config = dict(
    num_attention_heads=4,
    num_key_value_heads=4,
    intermediate_size=256,
    positions='rope',
    bias='none',
    lr_mult_qkv=0.4,
    lr_head=0.00785,
    schedule='wsd',
)
Each number is 500 + 40 x the weight over its row's rms, rounded and kept within 0 to 999. Layers, rows and columns count from 0. Numbers have three digits each. The size before them is the row's rms in percent of the matrix's.

# k: layer 7 attention key, 128x128, rms 0.129, rows 82-95, columns 0-127
# q: layer 7 attention query, 128x128, rms 0.133, rows 83-95, columns 0-127
# v: layer 7 attention value, 128x128, rms 0.146, rows 64-74, columns 0-127
# o: layer 7 attention output (transposed), 128x128, rms 0.348, rows 64-74, columns 0-127
k82 091:458533473496462537474529533487574496514480581488503510427485466468503498490514482473547511564444463487560504543494434501475515414500484504496564516593503489520524568529538520527557554474412487537538488502483494517464519518459459399466499440543542532537475542487510592574510456425492460483468524461467491417519514558523563536482439502464436452523430508544454503445525465449481487487512
q83 081:458510458466442550502505526495471475468530484504488513457512502493508544526564531586513460541548587553494564491509457521490508466459495528451504494443420502488403524465502552520458501487470544543498498508484505469470500477526587427439466558458478524549492546511542498456482569553496478466541595456416531432550525492501505455466492553467490515515500462488534547519517598503405469467568
k83 092:592526498555475467585513454491460492534507499501439477490554534470441511499465525541467497544534452524526511543513556505484472489384482565516489510475513465522438558470433450525503492452460467488469588551516561499503525471500464522539531511454492573507558524482497483523521529484563417500555448491581437570456565486455493502516466542487376484469513532536527491520507509575518511510502
q84 089:448498565452547497499525447501530473418445493559531527475526456466499550435505461477517455508515513523596454432529484402466445451520522553471465467497575480486560568517514543578479508522543471499540429474480509515494481513483504475450534569495495482546508441500524442438511536464557460478459475473519544528459471512536489520486517423512473500432474448535436545520506435527453564573503
k84 081:484497470478598516522450550425586502496514526497492513424489485529474574501529444500516494480500533493554576471552483433529479488466564521449485419460490470523611529478502559486497516515526588487480443488493463562479530498502475481421457559486447483556497510530552504521494410466537442539513480509516528517536432499497510595484538501551483444470449514574471562461498489501466538509492
q85 088:558497480512492518508505504534428564454442553482534513561446493483551447516448450475489510514506501465475502491509444470546464480521551446517533407486482443463460499507506500519535543487524460454563446427483461441522425475455500439461496431512554532538465542438537573522541471504494411442538548487560460460513470559480502522546437512465545541490557516450479554508534570534467447464458
k85 098:431517435491463526529505524494486524540520471524533478525523488576557532479484478507494499482480469527548512521517524539464522475463488432486548459589509479556487473514486444526622503428541572536557495452591530534460466520511522495476527499492481527455499525513487583553522560488545435479558564450493466498586539532498519562573453528505568470445541583567511493511482474481488441542494
q86 099:522512490475432572540520509502476552522455515471497509512554502475439468537553491481447538438497435483437486579475518554466487553540521515540451443501494489483534527482502558543487494484554483544496506515504444497576444453506476543560486429493563493517487574491530444488513559489496511568502473511487561527525505479464502432465461536480424520535478494491425518433407384577518450481549
k86 098:508509449467510522446508444516542536473519476592442503476480543519466417514485510547426465524475472536470443569496504509547477557488527509526533465460489519527566559501505547548532481538568479551534619485434459522566469429459512455498471455478562464434476600541511476485515547514464511528517441456483503512485497472490556470584492497528453460511506466504466497544459431498533447438516
q87 094:507496527453461485437536492497490491480450466438520533531500524516468577599534469500530563426487436517443549524487511507495435543525448508436446488515494534489502501490480450483449526493550516538503508520533499519563495434533489455583471456511467523487537590532467530467489653494552408484479506599524473499516525453467438501507493513491518548535489492442467510487479439529497559455463
k87 104:555500506470514495499567571475471483507428502383487489465450562491438498500494491488522419479451458448496519522514558491546499530525492425472459497510518559488540477542579519482464559427505467558520461517485502482547454510527491506548452460544453469484486518506544532434488579482543440525479387514618463485527521553463476512506525488447446521550469533505522466493544412499483492492508
q88 096:578500472567528474488465483508500484546596465512430496519511552550485510548533451517452436450436476529421505548466526486439512600507498470533472534419481485490469538522451561472528482455503520509534473505537448461537536519429482515544516499480521474444559491524444505569533585463417544507521425543505448488518483525501569484510486492519490442448487520560503512496483423482569523510445
k88 103:458477489501446581553505528520471495494501525504477492458560489565539503514529499482447462473478519445483498492506519460537487487493492524468543463538569424413495548484508561420438468514533432453462458480488478531530482506477451533542532535430513532485475457542489492580484523459481465522476523481506504481480477648518529572433412426497448554483423490515462542483567444514532509540511
q89 094:521482497578525540567431498486494546576589550498514471501554525427517543511536522497554509501521432508458529546493527458469467564552553396536473415511538461487505529471483479494464527559574554519451510531532516496473485484476515514515516465525544494450574450544556514571441541541508494461538467482482513559511533529476482550552436491543552488518459535530455554512552494448508554488565
k89 111:556548504558498511531483499510518576576529571517509470524510530446490528528506526478549541499537500537447489564484557458489468502498540436473481496466462458536477528448506487489462475526534550558529534520527460507562555496506559444461451493476520526497543483446574496548446553543460532499555383506428519568430507505512474528542434459545565495528450540557482526572488509507440559455556
q90 090:524537408470506533546518509499413565423480552419502555524476457521568571444496539485419507505503517474468529526492459461479501506459527463572480491508452487462498474512485564481494468501568463522503510516478479515446445514516451458520523504435473523497449405528579554550429480507558459535493543514539501507532507521573441479533423449525441498448502483526549425474535515522464472470537
k90 108:531541469513495565554443391541465592473528522512500563495497527545512470501432527509461515510494520432429475576504537553405477510492474505496490510466493587507495529488535539496466388513568508517555541513482529469485480547457476466500501530466526531466509464516570552550514577524505473520562531474527478493536504448549466473519433514559452478503541493586486483563461475456507435517472
q91 107:496483500481547430511466503520494459493532496538551507447506452465545461489481527482577450552485532559617437537524448539551456502577576476562567439600547530469455451526546436480487535468439522438527470489524460536534515506547475505533501499530501482539477540522458469469480557500461488549445463506518503521463533529533503596461493460534483532503431475473547492472530494580505542544498
k91 110:450549509520547461504491470529446426513522495518527494471498454454556493515480500505483538458485532547583499470495520475519489475517452412480554390571536541465471415498534480525458587505411506489481551445523554534518539491502492477470500501528457549467540516522499477445530561503525490561433487493541498488422511542493491613493513496525462533503416481498475428451485434472440475563504
q92 107:466561474482559439522502489541497492503468491505493419528548461465618545472509519559432534513462493546533458517537511492467480460435448502484528514479379471572514531450541473487488461517502437581517447525512509450430477555505524533482449535488517537514484447487524536550461463510508501455500492523558486535573456485466415571523477460454549507543562523494565510494529570471522555520494
k92 100:425495560469522458519469475538542505501517506502496435493517489474549517504468560520456506515466491551500464512563487425486521433480487493480437514517438490534479543424472499490454525537534495577508468519533528453416500583440578487450509550519522545549497479553527571482484477484526504504533527472516543482659433489499463585558500469466599457500559499521539518470496515458514491523500
q93 107:575468450495545473573454497550482489483493497557506483581496547459539490554523559505534466447528547440476516480529525536490498470470504531460508543475506434539519507496605441524578491489419526519557559531528517532471484512505516488435462492535450492559472494424459571548553480484504512505476431428496517564508496478492491509509528464446488452507552508521552531524504606408450490555466
k93 101:555495438493546468512448488556494401485507478544531497538502538503489506525527550462552518442511549443484546480501572502487528505472487556495498472509485508535544504542499489511577460529456527476518578537552518450455493429479497568518523490553545549606462494502513558561636453504522455533469441462494528520575514490497508561515521472496532464482503495513526546451528565415527433542494
q94 103:447452556511547548540483482521443532549570442586473506495500506560532533593432537499482468506420456510478508507543451401515463439491555486505466540482503493482512466473536484564445499511487524525529457518540596495490558504438542493521475454455478551468516534453513534542460527504539506464459556437531458550527498555561494470577560508545512463554496473555477503502556471478512543457539
k94 105:507431473530528542494495481518447498480522446527504490481495457525500500483565483447493497443470383466507594487490491429572506455478449529526489525462524456428505499490440482469515505543522537504535552478540513519465553459491526502511542494467454488524426512433449457529447420488581447426509482498531457553508508530505541554473550480507490390514549547499455457497563486569481549431547
q95 112:466527557507515493466518529502457486495562504576473517491546532517516507515431479507528501507489475512528504452498528482494525449589586470498438446456560457504502482453510483441541480452556372468477497489518560537496523569442468520534506526521542482499541498475467542512538560444429511495486486629460438535496494465475553517432449503478457459470511473473576557412494496468470457543503
k95 109:515515484475449463461543559499498518464482532489534500506481498469533413477430458548500518472518497516474464513440499462434522502490513593490417462534502487513459533501471582472594524502498464483471414490469492507527528626508548495462476482504542483558480506475453492532521524478385467467491491586518488499515538439441588502473513454459418570491518486485530517473478537419506473489554
v64 084:440516533480543540447548535542494578465452506514499552503492479526534525542496442500541486466480495515447546482551539483463557469503491568479537546439477524464507572446470576513490497520606427526454501491476558543494516545470480414497495525463504512472449479466500536451429430495459471414511518563456486557487497565476460458441436527559525444507456453475488572437498480494452502503474
o64 094:495467517538508384525432470467548449596470468539563488503522527427485503495546534450514468580502528489486464492465528508517469508511502451502479529521481428535480428525527428537502539513423509513540544523545510473477468442532507473457511498532481492511486523430494524524505527461526590585478419446443491455499531470538472567537537526365463526505452497457495466540480551487482491515519
v65 076:442523477555471475547556460477467568410514462529459556515525480449477463485409560527554493508532519551522477485506523454528505539512470479552522599471491561530501376471504459539504530536549494512516493535503561512469442473527483529518578538478485460507475510524402465472467495461511511555451492488587476508498550425513486544514543538485472494419448498470496496465446581472459531499505
o65 095:536537529490526538508532467529525535581516512479531453492543556547452508530578475498508506538490443461507511464517549533508529458516530527480499378505514418487473635520527514522445516452516540493558567538515446472513505506485469526505440410457519494545514493432507501544432497591486510429534481488426540503462456534509478488497472442463550497539555512517455491495542454525575469442488
v66 076:521414559455442506472472544429534476491514510504569545448564508456419474561544485492538491401526442485486507468461475442525528448492468470526434510483517475485512470538471428509556401540512502517496547535477577486436524439474544518462501484446514558469514515526517434517556499539519535481512550498512548618474452478494504459486460489510499522543493469515562510465517535586539464502511
o66 095:533649485548482483468505465514536501489492530531457495507454462512592498521442509526464507564483440489499444592528514551466481516520542494510483483559475505489481547454561567500432580511505506476529474453467482514560498524493462476515506530522550488488505502496501497464468517501465477513479432530484423363462612460503456476489479506524485490455463523492464460465568421443468480468486
v67 089:491510516502522469449529479428484551522469501597516530577422500536472521517435451487485580460551471501526478532483507457496516522521501523492534470451487537505475517504439458484568491520473484465460548560392492555514461501501497468516447452555548493497486535517524500517507545499471590526454537502551460515548585448417537451590465528467477499473490528597524450525461559477437523486450
o67 105:479528482533472490516474521563516405457529440454428503481500499488513490468603543499524477539482505494472502478523505466471482469492446524518468505434448466498454458534541493449447458471477497514526444465559471419489447494512501429517488567453527519626521454524470518509556424602548463483538463556552487530481468506558515572514518479518544449509528502439505544492524422504542524509569
v68 082:447489507520454489525509557525443540520488543493537503481461410535521435516488396430497529501465439460434516500471462533450538485529448456494522627568507515436492520461524510523512432478458561423518527548527491521486540553460510409441559451510513466488493555509459526517476563514462501516494530534520467511515478512521493443530439487495498504485547586495510439514522572509536458535434
o68 094:576540452445510488439507465407527479516547404520435486572526500548474580502536563514525491484538532484521449531475490499559469517441540552549494428502390501526512492554478507474544560559565471598492529479472463483472483529450518541524467509473500506515481457477525468479455446495498442536491492522533562481517547497491515589452537552525545499488452445472499499448501424494455517476501
v69 084:439527559483478450498452497552490503557526433439541542504532531543522479545523519434523494493442504459509499468478492421539516506534470449502556511598522507571524480459520473457546453498472547474514496558478511560489448482513435450540542560554467510448458478474600572435501498497539485525508490455515494436526483523471459504430583554567441548563465496516477473558456483535519516549481
o69 096:559463469474448524548502471444539504475484550592481480510474463416477535483480405514486466466542590506521465527515509558515508519493484575442439482464477453511513566516515604497512540484545436549483494461560483486449554489537526492477502506436561452530520537487433459594519495490485530474511494523433538522542558527536549493525440480456466465437450492519520475459489458443433491468491
v70 086:467494515519429542561455471526550526491436468452525567535522471562487461452483565466503543511537499474495560487545503545516486510500526530528471481427502532488562491524495544490492488554558441411424561473455521425574534485480481484515466509426493469466514503460480487519530513495459531418499531518540520361447502545567499457520552541518470504488560424536439503489474443498484453487520
o70 099:438574527540542450478509530513495482516508544534446433520499544399545555503501458512525529496464481464600437450438517507533554580437497477497540498527479518472518494537524431539476537465423565552543505553564526514488476552551467485480469530562542557489512579554533498514408485498516468501537481520467470556528455471480520515505512505520521494554442573459536516523540546458444520494460
v71 089:488452482478475431430544566465519437453459499513495536551450579485464507428484508513525453453501457554516518418460500512453609535528477464454535495577456516517521505528497574502499505465443511458414508490493424482531485468518502489501486418487523522542526526442480536485531477474545481538450418554481555458476553502531552479518537453472515546520435489474518527496544480462487554525405
o71 101:477569513479523503561472519492489556523524508481418505454555390456563545499581528419447497532523536503444505517476533472480448430456492520521471432480522524473531483461513504452497483561636481553520510508576529506516495544509506497460519542486538513445495498552523481498459511553535528456481574412435480537507496494473433513499425537541476527507507484547481532484479487476549488423548
v72 090:538507503426516486464499533489539495495490568474514497467535536525454526501521422467510560518519542472504484462431446469535430503422503464553507449483488522515513546485461541484481512423497535486531410574553475565479541524506552487421528501532495470479485566544570415547456554500509533537479476555465549482533480501562483589463506542534457512472513520482457453517436482575523516546403
o72 101:483478519509515512498538516485511518532502423533492498542478488473529526490444555492528430538498491426485517529489596555491570531517464523437478575506420461543501458488546440519556567545480499508510599436490537466484500538526497547512486575539477459498549437430445598477531423475527457473481548453485493516478520511442467493565439474460476496527548488483540532498595530493466509496566
v73 080:559546498467459426560475570496544502490464495554512435492514560514465537498523464542585468500572529527492474525526498558496534494542489510476493474493465469541550512477511434542551531594538480461553505542505491517465515558446481473470489495505465434524449425505506509547485504526573536568481571500558480567530529568526465508526465494538530583473435489510477525521493555574588500460574
o73 092:450506439486474551453531458437471497531466437472502505494512494540573461448419550405467491576427523511471521493453521463517477506465508527494551507522491528541485507523504607479490451367462562471516467466529455503506542495537547529560456486474503558525486512516471458483470532502471476477481436505446475513437462442497511490491566455483445480517570514510514431473510447468426531496435
v74 079:504503509453436445435492558389476442494542518447479469459477462553474454507445519544496496487465496542563518502531483509505532541513506488515481506505500474445453541515490452462519586450542457502416530518507497526466478507476464461555518541576486545480514460511389466551546535518475573573490484556472466449530471494442570563496494510405454539482477515537433511463484453530548503490552
o74 099:558528442524554560540547441553489518481475531507534522570452539419566510515611470448507497538546471464439476502476527441524510476521453483481484469472440533478582458515490508512464442530519531445467460497507519486496533478503501555444430509458495439539501494496497479500461427463507494439437534455533520483426522527479505437517480503531568515457556479551557508557530571462434568485468